Part of a small language model's weights.
Size: width 576, MLP 2304 GELU, vocabulary 11205, 68.7M parameters.
Architecture: LayerNorm before each block, rotary positions, no biases in attention or MLP, untied embeddings, attention and MLP in parallel.
Training: a variant of Muon for these matrices, 498M tokens, 8103 steps.
Each number is 500 + 25 x the weight over its row's rms, rounded and kept within 0 to 999. Layers, rows and columns count from 0. Numbers have three digits each. The size before them is the row's rms in percent of the matrix's.

# layer 4 MLP down (transposed), 2304x576, rms 0.037, rows 1235-1284, columns 64-127
088:421505455481508495527487515546484547520521521499479486537550515492517499487482431518494492496503519472471481510506545527529492504579483475479518463521486480511496523524514546521523507477523514
104:527497441561487472497492501489514518491511463475543531510501484502452512491531493436484515440467453508507502513518483499527564535523491539524469487497530473520535527505464510497498517504493482
084:476497529492483488515530495520487493482510502499457501495526490521502504524491459489505528492446490550521492487501522504507493514481505481552492494558481455479517510479466483482520512491521482
111:521545449510497479496500477496544523521478527484497539520519550474492467486462514474478522491506536486509530520500465482553501527458511475527515521513500490496514516535498503515508521482493489
099:521518503499487537520498478484475474508499505470462534512538457457520507530518474482522491521513510503524506482512509488491471539517516503508493546485462528549493478479414501490459521523548508
100:490489457493498488490468489537515492509528509496532488495531488496555515522497473484473542537483522494508475530486510490512498513503505449483543531477460503505488520501539515502494509536478504
095:527523492467508470477440518504516483530496522515481489473502502480509444533536490513496496472504479513481516487472487540508494469520477465493529500499500501508490502498465524524490488517502477
114:470491465541500530522482503508505517514509554507533488511533515488487525470487518491451516513507550500481488533515464496510486505483472498489500500535472474490499462471496540494481458573527467
102:477447516475506508512454531483531485474459522496477474485494455469488482498529500532468497493520471495479533559484507520516540473559496511526418476478495490453501522446501527537493499484511497
096:531487502491536527491492473530546505510522540509461493482483504459481467472559495504519508494492484497489511480498499512477530517511497448506485479488493463460501523505509514513505539512489484
086:478539494549498530510476493481527454478509533487544437481469563498492455484487503520520475468499552474518522497538463507523508474486523544518512484493490462512508487549503484477455509489479485
093:488488577498503493472501513477519496527473450481480497518475522487466510500501542485497534491514558502493506507509519489515518481467552532499526471500496493500525518521464510469516499494475515
106:467545520532510484509468502561487530545513455536528503481535479473504520493576492460507522513481463527478523498483467487527502529473482522528512468521529490506528535483462514517501518488526484
079:544518527498492465472496456542440520496538479480530487519516469515539486528528526475544488477538468500531501537493542501479501498535477464504498482484497453497520498531517513491476473511506516
097:506465464457515508482496468501484499508510566470502509464519495481492500481444483505495508521498524464525500501512480512493518515468535429489501480531536513531479487518528518495498540525506499
088:494484519521470473486501464502514536514489547485492537517541506460503535514508487480511485502490502532474473516508494493497504527483488498485534503450524476498468500502500502497486506500490483
131:509481480515524462532524496475531458495499516538529484544467539509527527540528509479528479513495482474466537492508440532477502504485477495452514503511517531507440513507461529456505467517479494
094:513550520532552454516532550494486544421502530516519474500507478483493488547453478500452530458454500482510552503487521529490515499514468465487510498531544498477468486455506521489470479480542500
093:484470528532479510478520500497488485533528506492524524473472534502532517466492519522472508505475498498528539471548470454538463498505510497493490522500488521499490493519450474521467521502516491
091:463511485492447485498542478507480519502498483513501538508486507492473500507479542506482472536520510446514513521523467500475465499485490495467462480501525519502488493465487492523518509487489457
099:503511504463489486516491490495489520446470521531520486466506486526509508551494490486496525542513497458509499543514509529478489539536477506482523514496491493509486498532516544489492461500471460
110:508482523538504465510497512531499459484487561514534509571513496494479481532526503518501536503483460468513491487523488456506467457505475481480540500537534507498509508517496553484539524460499543
104:502540512485487506518513478479507476488442471544532515505489447527511529508510518510497492477471525478516546497497489486515479518507529495507421510545514511451516480478555518553524461498458464
098:488530421493470546459502540485534514499480468453496479478551542495501535486440517494513536539501518491515532501524492463522517561491504499459455492508444511524503512490480483521484463529544492
102:462519558489531494525508497484530523489491432523462499497508471521507520488500503541502501477519498520523519489474539504508469493486531500468478471505526530535518476501490481540541550466493519
102:495480508511492431510501538535492478513511474504500483484458484506487495524512505502491473472515516487537508499514529480491513492452462491465473497515459485458495483527503529514517485518493495
103:493482498520491470513460533500557512508521497497534490528490500506513478528479489475522476533479489459484487472470532457472492513470486503502484483512481485505447540501502503504462485498469478
084:492540489506509468470470498503490469528514479502528477490528459482493521532448471456486481517533532517515534492514482448559509566485523461491499549491528512503529503561464525519545533490522451
151:528549459542450505504492486500516499517554456494483502524514515499516462498503479514569505505510461515445534493510498480544498514498481505515519482547521519539538500525485474478522482500499501
115:499513521478514572538502566486478561466522443509466457485490496525502518469518488546442479494507491507539505474513530517510500534510521498529477506523473550494497492480501467468526462529475487
083:526510493526481493500532499494475521476514485506516502506510520515496471474510545549498483480487557497495510483506526555540496471501494495530534538556480494481495509437475515513516504482516474
110:504513435511523512465519492493483493470488559548499473507534521459473480471524504513497521462509500514508495501513448498475510495454470467537513465465509471502451510504532460473495483507514490
094:470507513516504500487460476503526496485516483497495503504555493504519515482481503483487528529502477486488488511507486485463505532567530487501521511485511507467443522463516508543471530551492547
092:501482481482535479506509466518498502456475563512553471528513508524494504462485508501485550527517553496517475479479510518507480481518520496496521482487548513494493464482567495516450496475530471
090:501463495491505472497511498491497497528504499489493518485474499538479519500495511535511541475460531496520497479463493451486478533504513503506523491491470511500460496508498506481520528500425473
106:506488548463505526505468497487510457484510388531420467460483531481510517495498500503506476522534506474498491495543498512542523501512499515465489467550510467481528447514495499536499467486525515
087:495493607488475497471518491511538435519492495475463487486539490485497476513486523503506499513470501438496489494547511501519476522510516517488475474521486480521480544504483495492488519491489485
107:532532464512478505500513454508523456549482519476498499546502517462545522463502547524496492505517492509496513488504469459436510515515502510479472500505512495470502474490557482501482454485500533
095:540480491536469516467519490524492555502518481515472474472542533527486504490498537502476511527557479521519528519471485501461520561542509525539511486452508461522481544514542511478502533498507506
100:507461541499514525540522505526461496506493504514520535511560462477473483533530505530502481481506518505499522501473468524496495500472520499507517530505460519478450514484550467493462495523457495
100:487440477504468497482475495486515465509535496531518511473523465529515469510510462508505489553514511484538497512517512485501493503527478478492443491472489478506559466508521517500539524511451517
102:551531504498519533468527479522469519462503505507515429477514519552480538467486523525505514552523511493504530514470488506493494520520481516503514519495542554460487492439432458469493476522517493
092:512484488544533501463501491513533484485497517500487492497497498523493510491520526482524483501462487466479511450508540503467500517483510498569477508498470461524501514502492440459478509527465498
118:494489477525483471546503509487510457491461541496536471520493494482496476483505521483503517466488479466505547502506541495486488489459493520431473478494478598548507494516486479500455537505525509
113:518475568537523505475479475540472525505494422481537475498507494488494501477502555548477519506551482471525487542497514505478570560476521471509492496494472523518490456465524450508508461517486494
096:498515460501489522456519492481508505486468503511466502509508499448478489469508481456435496532493509518527526475460515519508523501492487496486493490490525459488486471455457518487534515501523474
115:544536491533479508527465516519527500508508455528475511505525520463483433470492543506516464492462511518464475471484457504486503563460490489531511506484504479501486460515513502502504455509505470
111:459501491508502492499488524512504473512537503495497495500487523548511492529519497522508557511509493549505516533483499493494527548550518469512556487493492450489486478465492531537493503489485500
100:477508493529525503498536474493463494503499549488551505507489514496513496490486511478488522504534535475501478481503505497536531499500521506479500503519517468495500497496510536462478485501533498
101:512541517476510491488523486499540518530500493490543472476454499532541518468449488432530515516504485508508463485524523497495465503489480500481526494501500527520521498486515499513459485493512486
# layer 4 MLP up, 2304x576, rms 0.0723, rows 1236-1285, columns 64-127
101:512511514487472539503490515473515466487472487498475480496513525491555527538499530496511448554507506498460501516468497499490458507497481516468462521507443522517493480509528440544487518499491475
093:510495503515501515488451510504539495516503464497507498508487510495533491491483505504472468484483511445501514508474474509522469512529533484470509503513529530513496496503486510507491506546484521
115:512529455491517441530516479486505518484497488502478526487514532541469471524469510468507469521526456478494510507489479493485513486512523468503511510491504503471488475509535468482508512467480470
101:468492557529458436493499526495512488516493521497522450478481530548455475497528510516473523506497496516491509505511526498502511503518497511515523489513518468496508528505553496518502482489445503
104:513523500515514500504506479477490522500501477499473514492511495516467511487488529518528467485532476515514542479502516510493510487510522542511482500510515472449498492490476482480497511469527508
097:464504482482513503516453518517490485458522504500529481531517516533511532508510504451527545514454549475524495499502522485531524512481521464468462468523510505482473489515522465457508550496490520
113:523464504462467507490503470496474549463492483504527514493536463491496420475494473543544461501463490508517485523462549523492500514463529496519504513481521517509484561496509540481508501467501507
106:543522487503479513484495468487454497553558508507498504496521516544534488499484501487509514519490511539527509509485475484481499511438529485469562501513521515520504487527498451482493506501476521
091:473456504498479483500467500496523508504487464487513489494488516537489523566476458524508477510526515490541487484478488498510477482460507501463532501524502495526478517505496515457520506456525502
090:547502517495503528533498510504460534525518513489480517520520444516510496510503504487426491537492502511492506479486545509496512512502502475479508532532549527499488517494488540533528502475486517
092:500482465491498512531492495496484520501481497504480464500493458499539504517507478474531482497505499523517512510495447550525478506498448498478499485523511509505506487519478447495484524511485513
103:423504483480472502499469562544493523494516517442506526477552503495510486504515508488470526491470493530498504505512487491481472496500489510481466497473497469492521467495506497494510508508520501
085:511525505497528519484533493468484464484491522444502478520478459511473502481465493479497494504520505479500538487478482518505467550466511509529509487519504553490498505534519473562513528530495476
099:504525559516510480519497567494528478496483491507454526516477514494496470537516518443496510499504491540484488491488501465512508453527492569523493518468495504470517524515440464541505480494477487
093:524476500453522502543468522462526496511522510491517451466494497538448461481489518486474517485488469455536522510517482519514503489519535426498474513495477483493462486512468518522509483499512494
114:495515496500520485515489534485545494520496473508526516542481515500523501515535507466525509510531450484482538497514426526498486464500499499472524489548461499523464484518513542463519474542455520
096:512516482493441564516494461486507488562509555516512519504496540534484500515546525444517506505516519497477461504505498496503454493511509490504516512475511503482513528494476480477553538518497528
095:509461484493508484503516517540433462521504450498534526500486485475541479474500486496508469502484521547519496508501529523497463515531470449531490487490502513498495508496471474454465516514516502
098:522481521493547511486476494492500457493506483508495466489499496520498503494510449498530536490478489558484511507509536512517505494496525502511523521449488461492481504521492468498505456534515548
096:503476518549501506460486491498486504553521480475480521528519538480487493455502489491501474469494492555483521479505484476514503476483546493542514498499493502484520493473500455508510537484529533
109:501462476538501513496530506523496518511469416512474485530498510496514504506484507473491485464499541520485468476456489510484546486499508507502510477512479504486491528502475474476483496506544485
099:511482508513473502490468510482542516517508493473521497500476469537545459514489489524478537484483469532477517524496484494482485528499468516471449481499485511506481503499501514481523515489483487
097:480473543524508455511536474541491469509522478516524477515494440528491490484527497543503509467474502489516502503451489522498486469472520486533546495494572457494495505556522511491511481478477496
098:475487509538482473515518498469479527549467557472527468486494500518478499515495473489492496518511483479457508491546463499508500484503509490535517532539473475506494489526482469483464491553505516
104:529494509487517586517525498454512509481501484510482526498549497495491486499494466502522521531498459500484496512499484529541481503528533522505493516492473513532499508495531522515488496502488489
106:525485503475500535498493478460456495480485514480482489497501504493512502469509497498463534472537493536502527558501471531540512487506515506497481511487533515494545476520522514524547530528541519
084:478501515491506487466508515483516501504437509489538539502527536530504500543499519516469507475516455473469521528518447509475521468477502534493532505521509501463464482502483523493471489491452511
136:492524453504476492483531499516479499522487456518504499529536499520520466531476491517520497492481462517453499517513531445537513497517483479490530506508464480529528488523529494461475508504497517
101:490499476539485506484480474485461481543510464525469502491522508538516487507443464550537469472507480480516467474482521493500502486532508521497461468483530527540470479500505503501502481512496510
083:550503498506485521494481505508438461466554484514494506490505503469519487505534518485456478526466516477512516493513518492518540466519473503500499468496517468493496490502517522523574492494511487
094:480504435486499503513508527503472495484466510547476492523560509482478520484510510493490522494501508509515509503491433526476535498464468489529525456481463498481447501530537490507497481506511491
099:524496512495483513463526538518490503509457527505511460480488510486501516551513517485481475483494505486498527453507519505511514499475509494522488473463508520532506500493489482444531515447474482
083:485484500483499478506506486516518454496467517466526459505516489515483467514465473497471496513524529545522500462509490529506490495502495488458497528488500492495508505475504475500475475504517490
094:540528496517502520466493518499504489487517509505509482483507519471561489478555510464500474507510487531522523553519518550503493509501489504490483513501533494506515474483527529478483491524497504
106:487505497505454480511535507477501527498472531449540546514504484528542519473517496457498524500479465516495519472491481495487513494499480484510480504483508536521469510516444487479518486558502497
084:522458502496501477527509501508538501518484507539508476507486490524448489481507451482502473512520504483498509502499460548483454497495507467483432539480531505475447456488487496482502494542516494
081:523536480488449504495530469508509449550535446469501524559499494472539486448496553530525535485484501508506529452488482478455514503523514497521482513495494508476510453459525489468498450492516522
092:472494499496478461540527513515500490523466466493515482461488474469500519502502475512499527486460556454484476481501542489497511477505462476469474497522528516475501439507505457527523515490518503
102:486533430457482484449509490482487518457517481500499482459502510502525524506493494477499458521454510516516454515513503486540496492498483538488471507498494461501517469521512498501529512518545516
097:503576541533483546509552499502479567504475494454479467509488521506493518474497539529482508459507480555506467502510508533474526518521508526523518492502517512543442495503505459455463520488527486
091:525517477490509503485520517531463552486488468460495477460493455537507515481496493495457483507518498487505504524486522472506524490524461502492491521503521524506462495470443477522468509520525485
096:487501506497474487550509516446489485516502510507522532513511502479515530515477474567507484497545539525500489567499457509520502463538448492458483523523501539445476461503487543520509508485541501
118:477437499504523454512529540533472484502465502498516502523566512470498471549517504497539522460488545517444480467509516516466506542499525470536512504526518530434481512517471488495489492496492520
110:506482517485493496529510499484501458488443522471472475508500496504524497507487462463490485497468532499477527517506494504531475518495497510505494499501512490479531493499539514458495505480502497
101:520492525497489492530500522504501484511530457487539485495480522534529525525510482517535494486517489486469485520537477503488495496505514499519521509502480548481503529532521484536466496489502515
113:447462464457515485480544483487474515498465512498548477515483486526502528499516438519475517510547474450535518513516514497507483469550492495483502500514476524469513521522522505488484548521490540
117:498516535489491482526510510497495461501550515504473534500493527531485473485521487507526556440496489539478490508471527497486481519573496470487535476475476485488489467484515506500498535486498503
096:528475506491510490485510500504510516519508455484539474473500535505484464505485524485504493504533540486507514495511532469495498471471477477519482542529492475488515468469538513531465504548475480
102:527480520531500516495476466487480491437496491516474508509560507465444478504539495557456476462495525554472493537481507509491505496509515471507495532506537478492495492514515475495494501474479552
080:487513474484530482495521477501491499526458475492435461474509438507548456503503485503501471523524536498550466494467510480489517461457484497470503497555541501439517471514525505492495542448506473